Weights of a small GPT-style language model, trained from scratch on English Wikipedia.
Size: 19 layers, width 128, 4 heads of 32 (2 for keys and values), MLP 512 GELU, vocabulary 3454, 3.9M parameters.
Architecture: LayerNorm before each block, no position embeddings, biases, tied embeddings, ALiBi.
Training: a variant of SOAP for these matrices, 5958 steps.
Each number is 500 + 25 x the weight over its row's rms, rounded and kept within 0 to 999. Layers, rows and columns count from 0. Numbers have three digits each. The size before them is the row's rms in percent of the matrix's.

# k: layer 6 attention key, 64x128, rms 0.273, rows 45-51, columns 0-127
# q: layer 6 attention query, 128x128, rms 0.249, rows 78-84,110-116, columns 0-127
k45 129:529495524520499451446453532541479520529503492489508517511453491478517509492494485509492494486478482467452492560473507479477541478496533512486471502469520517516472484515484485542542459464529514495518489504503494501519462550535524461567498537480504510499501494491463513456499505510473497477504522504475488505477452490506505513510513542516508489516473476515513481487454500504517530455453
q78 132:510498501501458493528480502466465442521513470558493510521504511541492497520500487502476577539494477507467450498503525525525507511508469528518502491511537502506519516501534507494468530468506510498519499527505505519526490542509476500499484492504509525523514506415525508503468469484486454507494502506500553463504512490515482515534532478518445543498509478512474510498499537512467556474521
q110 084:538520499509518538506481473470485469471490504485566544436486469509495520494453517488488490508476477493503504492534479534450479510481499543472475525487498496475491473537510500529481491482470505485493537473525543498495486493496523485516495510534521545484491473518499494515520487532461474498486534542541534438493530554503491467492513495551447522490480509526511512491492500527491525491519
k46 128:501491478499521530470499534500477484507454506537520533509548531496501469539499490527505515543500435509520507511482489475483450468519538528555525522504520492474495473522524498503496489528492597485502480450502457475506507509468490501508512478490500497534498481485487510504512465513506460541502498488461505488502477454561485502512513501489475536509511521540498517467468477505517517518494
q79 130:492471504563487467530469508468512499513509503530552480443561513528482511513494479488540490481531523530487496534515533522555540501488502487506468475505479495489515467511500506479488501524495499481532478505512521462434472484499476485520530516482479485511507510482532536464485503491470484457444511527471485476502524472505471516479538489502494450499525492561484490499515494489519481517474
q111 093:449505504514523518530504470489507538504526461530541499467540523488445505525503517481516496468507479492571470500481516474516475514490529526513496500518470498450502489509490459492508478505492494507505503495527499483437461496472482529536518510513493511478519466518509544444486515503533499469491469506436488511458515510538533505489468499493543505519500485499492501486511541483498490536435
k47 132:492490525516512483485508536478511547461515490517483482506534533531448476495499499457506496515514473475533519482476497521524541532448513517495530498488490438492480500503473524553457497516497505534527527508505493504508504531479505483501493514526473513469557532488467515484507480484468486468490468557465499489498511520517509487499521499499516462532507496561459528475467488448490472503454
q80 136:507525493474477528495498525496444499475508493492496544524491541497499504520484532517495490489474509520501492444515518495500526461448522479533506496504502490464482544509506499504528457467536515486492507494544484526507449496446464498521503507527499525508458536492473520488485547476526531461525483506468469510464470477524565458511502501464524505505503513510516484438481468505530523482524
q112 092:480518514485516525489486499521473485478484519547473479525508489532471516520456520508481536487506531526512495464470498451491526497464511533559497476507550480511482559504485506496484470500515554483510500525493482494452468512499492500511548504531490476521490459491420521521515531532527488495537510493503456480487510476499495481518500487448534470528545484488501497470541504475513492489490
k48 113:502521488552486515514516555465461524477503511517483486572493570515495475553480504495493490524492534480483544510551537522489521485470504494519477461492502472529501481486512477494481450474532551473488467496506523497485482474508483484515521516520506496511453478452495496525530495509534511475486529515477504492504503523496485475459467513523469463512491540485514464478544515496505513508516
q81 137:482551501525464488507540493515511494510493549516501503508459454530492442479522495516495494502524532506502526465518518542508477517545480487506475541451484541520520474508439516544481488481482554518501506518504499512480503516561487521486510510523456505478472526496497485492463517474499501494512510481484501509492429520514482511476484474488511504525496464561522514483477474514464534490513
q113 074:498501538538529494528489439514519540543524471496512468490486477500507517454522467495480507486537510500521498477559484527550502478500448522518538505510465533506499495475483514518449480527474524561499477502503494502470478455536512511516527510483459523547478481509488492512498505510486530484489504473491488500495440515478476492479530537503512513519475535515493493521490443533495498481467
k49 130:501503500530501476465524504455485523482484482488530487504490507496497452445527496524458493490504508481515466521527462527495514496512437475537494472500497541472511484479503531492484471509471489504531509462498524492502463492499544529496469531528551461528502537494480498496500474526528487525491524462526491497484484481501465518520476539503460422511483536493517519457485486489471548495535
q82 135:461477501461520482476491494497476493460501506495541493505528482496460493526504514535495497514517526521532410532521503508518501525491490494479488498474487490521501534527543514480527448468509504535515483470476482527437510526489500497536493512473481521470513470510490505533513519509496455517496515490527541540523453536478497469497490465484505540501511529510504523489484481524470457556458
q114 084:480508493480532523504502493492479552514471540496529505502512474525466473541511514523490465498531521535502456512495467562501499466486523486509497490462472498512516547487557520479553451520502499500529521504467516541484506511486469535508490574462460551483488518511522489523512518504505534465484498469511509507519498507523487512492479507440496520495498491525495474501509491504482454459478
k50 127:466503500483506526529523491480478478472489568542493542488505521456473546477499487502529508475522476535544473492519481494509457523475495505515433500486448512497516504531507469485476484486550500495484517506475524512494494497501485524541495560477446492506524517479505476538515510520461484513506509479493524547508503486484470507520504470477530479486518496476515505473461474542515538541478
q83 139:511535511539462512539514484452508504532476538509485533521505516506506449450480527509560448520503459525532516474477476496475487525487503486523509493476547500482525509496537470490519516500524508535476488535488497468501465501521486468486485474449498454482518503534471501470498520458514488536490494545500510506513476516487517460541513495517501477496486549504479525549516542482491498479481
q115 080:520455482504485461523505541472484496506491522494528537471485504485494498444500491476505532515541493471509506536440481515489441495517543517490509491470531472500511480510497467490522531473482496514460497529491522462493520516514491462541482533498542525505545494484514505487525481429498484476489514489525527527510536509474513490544504495509503537507500541502547525549470507527480490540509
k51 133:509480474499494522509494542458516509457512502451475504515461514493507510467503489499507521463536495503533529509494537518482485492508479491516493503487553515512539488520519504555535443494516497475511495567461501502491506497518449494457479505517538515535486488513480507467468518473541533495505491485484455516542464504450540504497524509515480496430514542521494509509466496488476475486492
q84 141:514518499444529505479472516527489503507448507527483463500522477502532520498515484451491518519506513527486463438507472493502487495498518504516511476494462472505498494506496531493476464512540529532538517508511513540514503541496505510484503475513471490536493543519522527510495494493525452537496504520482515487571490490475449454491491514509516464469507500465501435471468513459503445480487
q116 088:500482483445497530524489499515534462493434496502479489483500501494474464473528494449490464514471491512523506460467497466492536481494513495486474459512459475470526496504456473503516471493492542510438480507499484497479497522484496492457532517528528462482492512488475470492522489487540486549441483513530512483490460499496509475511520515493512492489490476457518477464495502504487482561456